python train.py --num_attention_heads=2 --norm_place="pre" --norm_eps=1e-05 --rope_fraction=1.0 --tie_word_embeddings=true --init="normal" --init_std_qkv=0.0341 --init_std_up=0.0341 --optimizer="adam_variant" --warmup_steps=411 --decay_shape="linear" --max_seq_len=512 --doc_mask=true
Each number is 50 + 12 x the weight over its row's rms, rounded and kept within 0 to 99. Layers, rows and columns count from 0. The size before them is the row's rms in percent of the matrix's.

# layer 5 attention key, 64x160, rms 0.106, rows 22-48, columns 120-159
108:50 48 32 58 48 41 72 56 37 88 64 56 55 36 43 52 72 71 47 56 71 52 50 50 56 72 47 37 59 63 33 70 48 43 29 46 60 54 59 61
083:46 45 31 54 26 52 43 36 51 52 44 67 40 28 46 44 63 41 48 59 50 59 46 56 56 42 49 59 63 73 37 68 47 49 52 31 55 37 53 56
102:41 53 36 71 33 45 67 44 37 69 57 56 49 53 63 40 75 54 47 51 45 66 54 64 52 70 37 38 38 62 31 73 31 49 42 46 55 48 30 67
082:45 55 66 60 51 54 30 36 62 53 33 54 60 25 55 59 48 46 26 63 36 57 63 53 61 52 51 74 26 58 52 56 48 50 42 33 55 57 45 67
103:47 57 68 54 61 54 47 46 49 33 42 37 48 43 35 38 33 51 51 40 56 39 52 48 35 39 66 65 46 50 63 36 52 59 81 49 36 68 63 37
108:47 42 53 38 68 48 68 52 53 55 49 45 63 49 40 46 34 45 66 61 74 46 57 36 48 44 60 47 72 49 55 28 48 49 37 54 42 60 72 37
101:73 38 45 56 38 58 35 55 60 41 58 46 60 63 72 53 58 28 31 52 45 56 53 42 49 44 55 47 51 63 36 65 47 65 59 58 63 55 44 57
098:45 44 65 34 70 48 65 35 54 48 57 49 47 36 31 48 21 35 61 59 71 52 66 61 45 58 47 66 45 59 70 30 54 54 53 40 53 67 66 43
080:48 40 38 58 41 15 55 51 58 65 73 54 57 38 38 53 65 49 43 50 50 67 22 54 54 69 47 37 63 50 22 65 50 42 34 48 34 38 44 64
096:44 64 22 40 39 58 41 44 45 58 49 65 60 38 52 72 47 55 54 57 55 43 56 50 58 35 64 58 62 60 48 43 65 29 56 49 57 45 72 25
131:54 59 68 45 61 50 43 52 67 35 51 40 45 49 52 60 24 50 74 45 54 38 47 55 41 56 62 52 42 43 71 27 60 54 69 59 35 55 61 43
078:46 29 40 46 46 63 54 53 47 53 51 45 44 33 52 49 27 55 80 63 59 35 37 50 48 68 49 38 79 37 46 38 58 40 43 45 35 43 69 43
139:44 53 56 47 44 40 36 55 67 26 41 31 51 66 56 41 52 58 48 58 47 58 62 71 51 31 56 46 40 69 58 46 48 49 50 44 42 58 47 42
093:51 46 49 40 56 42 41 36 53 44 41 39 29 45 60 41 41 53 55 60 56 38 62 43 49 44 83 66 57 68 38 49 50 50 68 42 40 44 56 47
154:46 69 58 42 63 57 63 37 47 38 40 45 35 42 62 56 41 57 65 62 67 36 56 57 42 46 40 55 36 65 81 21 37 48 69 44 32 65 47 39
085:67 29 28 59 56 48 37 68 59 35 61 30 40 54 74 50 41 30 58 43 30 33 34 53 57 57 46 26 53 43 32 43 53 41 50 45 71 46 45 49
118:26 69 63 52 48 32 37 42 64 51 38 44 38 43 38 45 49 34 65 55 59 47 42 68 52 49 42 51 54 30 66 43 77 29 48 49 40 49 65 71
078:41 53 61 51 66 58 45 49 61 28 48 52 25 48 54 43 40 36 49 55 62 49 41 62 55 34 41 35 52 38 58 17 52 53 73 45 47 76 37 30
075:61 45 40 46 28 52 55 66 48 66 62 64 54 49 48 57 50 58 55 62 47 50 36 56 61 56 51 30 53 39 47 40 56 48 39 45 44 25 40 45
112:31 46 17 53 46 54 33 39 47 76 74 57 40 48 47 60 63 46 32 49 44 80 51 55 64 43 61 57 66 57 36 65 44 52 50 44 54 41 53 37
099:51 40 66 55 39 41 56 35 54 64 54 57 62 55 48 40 68 27 25 51 50 69 54 63 60 56 41 35 53 54 26 70 32 52 40 50 73 62 35 75
145:44 57 62 58 58 47 47 38 64 67 65 58 25 34 29 40 35 37 42 51 66 72 47 45 49 68 68 62 63 61 55 48 52 46 48 43 40 54 61 52
104:46 29 43 57 82 47 63 19 44 41 42 47 31 31 52 43 36 62 40 35 58 45 52 34 43 61 50 78 40 51 57 62 25 55 62 39 53 48 52 52
092:54 43 44 52 59 50 42 59 23 59 51 32 58 77 34 41 43 66 34 61 49 54 47 36 38 43 34 44 44 32 56 48 49 63 35 40 37 43 57 47
104:48 53 48 47 61 66 44 54 37 34 29 39 54 86 72 60 53 66 57 41 39 27 53 44 39 33 32 59 34 46 61 42 56 60 57 59 41 53 54 39
113:85 40 44 58 30 57 54 71 51 37 43 42 74 69 57 47 49 51 44 60 47 33 52 42 41 35 48 30 51 57 43 46 55 65 47 54 69 59 43 27
097:55 22 45 48 35 59 29 59 59 41 48 31 49 75 52 55 45 66 50 59 43 56 49 41 56 25 44 43 60 46 43 46 52 55 47 44 33 53 61 40
# layer 5 attention query, 128x160, rms 0.112, rows 23-49,87-113, columns 120-159
081:50 50 38 41 60 53 51 45 40 61 76 43 36 54 29 65 47 55 44 65 49 59 62 37 58 34 40 57 71 68 48 37 43 45 52 70 45 53 68 44
063:57 63 52 30 41 66 32 62 52 50 43 37 57 51 52 76 44 43 50 45 45 52 46 57 43 56 39 61 50 70 61 60 29 49 41 57 51 46 45 63
067:56 66 74 33 54 58 48 23 40 61 56 63 42 62 65 57 52 61 42 68 52 35 51 37 42 33 40 59 42 55 56 58 39 49 72 54 53 61 42 48
081:45 40 36 60 60 28 49 61 49 53 45 51 52 44 37 28 56 50 43 54 55 35 55 47 51 22 56 34 52 45 39 46 58 39 65 58 72 64 50 53
083:34 43 42 52 42 52 54 64 41 45 36 42 45 46 54 59 54 60 51 63 33 45 57 59 42 47 46 49 16 32 65 36 61 48 51 40 62 41 51 58
083:41 47 49 36 51 54 65 45 63 60 47 34 55 57 39 24 39 53 57 44 57 50 42 60 51 76 52 62 52 60 62 57 41 54 53 55 59 42 49 32
098:35 50 32 68 45 49 43 49 50 46 49 59 34 29 35 54 55 39 65 44 58 51 50 59 46 49 58 54 44 51 47 35 66 46 60 45 53 57 63 50
088:46 50 56 44 54 66 39 56 43 53 35 69 59 53 51 32 48 49 51 46 55 42 56 35 43 68 46 42 43 49 59 64 41 43 32 53 58 58 56 63
134:38 55 57 31 67 63 60 42 44 59 59 45 40 35 40 39 52 46 70 45 59 57 50 67 65 49 68 47 83 62 54 43 53 32 55 41 46 42 53 39
062:44 43 62 65 44 51 27 57 47 47 29 84 44 59 56 63 63 47 33 45 57 48 49 07 44 36 44 61 42 48 39 43 44 45 52 53 39 55 40 41
073:48 36 51 51 41 43 36 37 35 44 41 53 47 44 47 34 47 56 57 45 40 34 51 52 38 45 52 45 28 35 60 45 67 53 60 36 65 56 57 67
092:69 16 46 77 44 48 65 46 68 79 58 70 46 50 59 67 59 54 44 54 48 59 56 33 37 43 43 47 45 53 46 68 48 63 38 63 54 36 49 45
087:23 44 59 61 69 53 40 43 47 46 48 31 55 53 58 33 63 57 53 31 50 38 38 53 46 36 54 48 47 53 39 34 50 41 53 34 70 66 39 43
086:65 41 41 59 55 68 71 76 51 40 52 47 46 57 58 76 27 60 33 43 62 49 58 31 41 51 47 49 44 61 44 61 40 53 46 51 57 63 49 34
121:47 43 56 68 46 46 32 60 44 42 51 55 68 43 49 34 52 53 41 40 34 62 39 40 37 48 60 49 50 22 39 49 84 43 38 56 47 55 47 62
122:55 73 43 59 21 54 49 60 67 38 51 59 50 35 40 75 54 34 50 73 54 64 49 55 58 65 49 36 53 42 53 46 54 37 56 65 39 63 48 69
108:49 40 42 45 44 51 48 39 47 52 57 55 43 58 57 43 49 50 56 58 57 39 51 52 64 25 65 51 52 55 36 44 55 47 60 36 57 54 60 45
116:49 45 57 51 49 39 40 52 50 38 21 68 66 50 58 29 54 70 40 66 45 52 52 53 51 42 35 50 20 37 46 51 58 57 45 52 46 45 58 44
096:44 43 56 49 46 46 50 44 51 48 60 21 46 37 37 17 36 28 66 41 46 54 49 66 39 39 61 41 49 49 44 37 55 36 52 33 53 63 55 79
092:58 51 29 65 46 58 49 61 53 31 42 35 58 60 49 38 59 51 39 57 31 46 35 61 62 51 39 35 33 44 39 48 67 60 35 53 77 41 41 45
108:32 46 30 45 56 42 50 48 57 64 48 27 40 47 27 24 43 31 62 35 51 50 40 55 57 54 49 45 52 42 48 41 46 50 53 33 46 50 73 55
127:65 35 45 42 60 51 48 39 42 57 57 43 31 57 37 43 43 53 52 32 28 40 36 47 27 41 50 53 52 53 45 54 15 42 59 32 56 43 49 60
113:56 53 38 37 39 37 54 50 53 53 43 53 47 61 49 66 52 67 34 55 43 39 57 54 44 27 36 54 34 40 67 42 55 65 47 55 37 50 62 65
087:71 61 61 35 53 54 39 38 44 62 65 54 40 50 53 65 43 50 53 47 54 48 35 42 30 49 50 61 62 62 57 52 35 37 61 50 36 49 49 57
132:55 36 70 50 46 62 68 39 43 50 41 44 68 55 65 55 52 78 34 56 64 40 65 48 67 50 49 47 57 43 49 68 61 51 47 67 51 45 50 37
096:58 26 76 75 49 42 64 50 55 69 49 45 53 59 51 48 46 63 35 51 53 56 50 41 43 43 57 43 35 42 49 70 46 71 37 48 31 65 59 68
106:38 27 61 46 29 35 82 42 51 60 60 25 65 45 56 29 48 58 51 46 47 40 58 51 50 26 60 46 49 48 50 52 47 57 68 39 71 63 50 61
129:57 51 65 47 55 60 69 49 50 47 53 57 76 34 50 75 62 41 50 66 63 50 73 53 49 49 50 55 47 64 56 44 60 43 54 72 75 72 38 77
093:76 44 53 45 51 58 41 67 43 43 35 71 54 49 54 78 40 48 47 42 41 47 42 37 52 41 38 54 33 25 50 40 58 53 48 64 56 49 63 65
121:69 59 81 55 39 54 65 44 52 45 53 50 86 23 49 59 58 34 51 51 58 56 58 47 42 67 54 46 44 59 59 54 51 48 50 68 60 73 41 72
096:64 64 59 46 54 41 54 42 77 57 65 34 50 48 54 57 54 28 60 33 59 47 45 58 38 53 51 53 47 77 67 27 47 43 62 33 37 70 44 39
115:43 57 29 57 50 54 36 54 45 47 51 43 14 59 32 35 45 57 60 36 35 64 29 42 47 45 45 50 59 58 42 52 55 25 58 28 41 32 58 19
093:61 55 41 50 47 25 60 52 46 46 54 49 78 40 48 48 67 41 59 58 55 22 42 51 47 52 46 60 34 54 51 48 49 40 47 70 61 64 40 59
097:55 63 65 41 55 35 30 55 57 31 43 24 72 37 43 38 42 39 56 33 58 41 52 52 38 58 61 58 60 56 64 29 50 43 45 51 43 60 41 50
081:55 46 47 47 61 61 42 55 17 39 46 34 53 39 52 49 69 59 49 57 18 40 62 38 45 38 52 67 51 33 52 32 53 37 41 42 55 42 37 28
074:59 30 38 49 53 45 49 53 60 68 55 54 39 61 50 42 64 46 66 65 61 47 48 37 41 57 71 35 44 66 61 67 64 45 38 69 54 52 46 38
104:52 57 51 51 62 28 58 49 62 56 56 42 54 43 47 49 44 40 63 43 69 31 59 64 49 69 38 41 57 79 53 51 34 54 53 38 47 73 46 60
120:50 54 51 41 43 60 25 53 50 50 65 47 28 60 45 30 49 47 43 32 44 57 30 40 37 36 56 64 57 50 48 42 48 31 57 46 35 40 50 37
100:49 56 75 41 39 67 85 46 49 58 52 55 74 50 73 69 53 68 45 52 60 37 77 69 60 38 41 51 53 56 48 33 35 70 59 52 50 64 40 51
103:78 49 70 55 32 50 41 57 61 63 40 49 41 58 50 34 60 38 60 39 33 48 29 31 33 51 54 36 33 44 56 49 49 29 64 53 39 49 46 70
085:65 65 49 46 39 35 42 46 61 63 57 59 48 49 31 66 37 34 42 27 53 50 26 43 50 76 44 52 45 65 57 57 54 42 66 51 52 52 61 75
096:32 50 49 43 52 52 66 48 38 58 50 54 44 62 37 49 60 65 43 52 47 46 70 50 54 29 53 55 65 51 32 69 60 73 38 39 52 37 49 19
116:70 63 65 61 46 38 41 43 53 51 54 53 46 47 41 63 59 21 58 30 42 56 28 42 43 58 50 42 50 58 51 50 52 38 58 44 54 48 49 53
121:57 59 53 32 41 49 40 49 69 55 49 61 34 50 40 66 56 23 60 37 37 45 37 53 47 58 67 34 54 48 48 42 80 53 64 49 42 53 50 56
090:34 29 18 49 60 31 39 54 55 47 41 37 54 53 41 26 45 82 46 61 64 26 57 62 52 49 56 57 62 41 52 33 47 58 41 39 52 67 35 44
085:57 40 46 63 45 75 43 58 52 53 48 47 37 63 45 43 45 59 35 33 45 45 36 32 27 32 49 59 42 44 54 48 59 41 56 29 31 31 48 50
127:46 51 23 54 39 75 62 58 37 37 39 56 46 61 56 41 59 58 43 59 26 53 45 45 56 39 40 48 44 38 33 39 60 55 47 55 63 39 40 22
081:67 52 55 55 40 63 21 46 54 58 52 34 32 33 33 45 41 42 46 37 69 42 28 31 49 39 54 52 48 45 65 40 61 34 42 42 36 58 45 60
090:64 68 52 62 42 57 31 36 45 43 72 56 65 47 40 46 52 49 46 37 49 48 30 22 31 38 56 53 43 41 58 52 49 45 55 48 46 54 70 55
094:48 55 75 40 52 22 36 66 53 43 64 53 71 37 42 46 40 60 58 57 67 35 40 48 37 70 50 63 59 25 61 34 49 54 29 53 41 49 57 73
074:49 42 52 51 51 31 45 40 54 65 59 62 64 51 49 64 55 38 64 49 60 69 40 47 43 81 66 37 50 47 43 60 35 37 41 58 52 38 57 71
118:27 61 45 24 52 55 65 69 61 45 46 51 60 72 72 57 55 70 44 69 57 44 79 78 71 45 46 59 59 63 42 47 47 76 49 52 59 42 45 49
103:56 62 61 60 53 40 46 35 52 54 51 53 59 45 64 50 56 43 48 47 50 34 48 51 29 14 57 62 38 46 58 48 67 41 50 31 36 24 52 56
125:41 51 45 17 47 82 76 57 39 55 68 56 64 62 62 56 46 84 33 63 48 47 71 48 52 49 52 56 49 48 46 43 43 70 61 46 53 56 56 50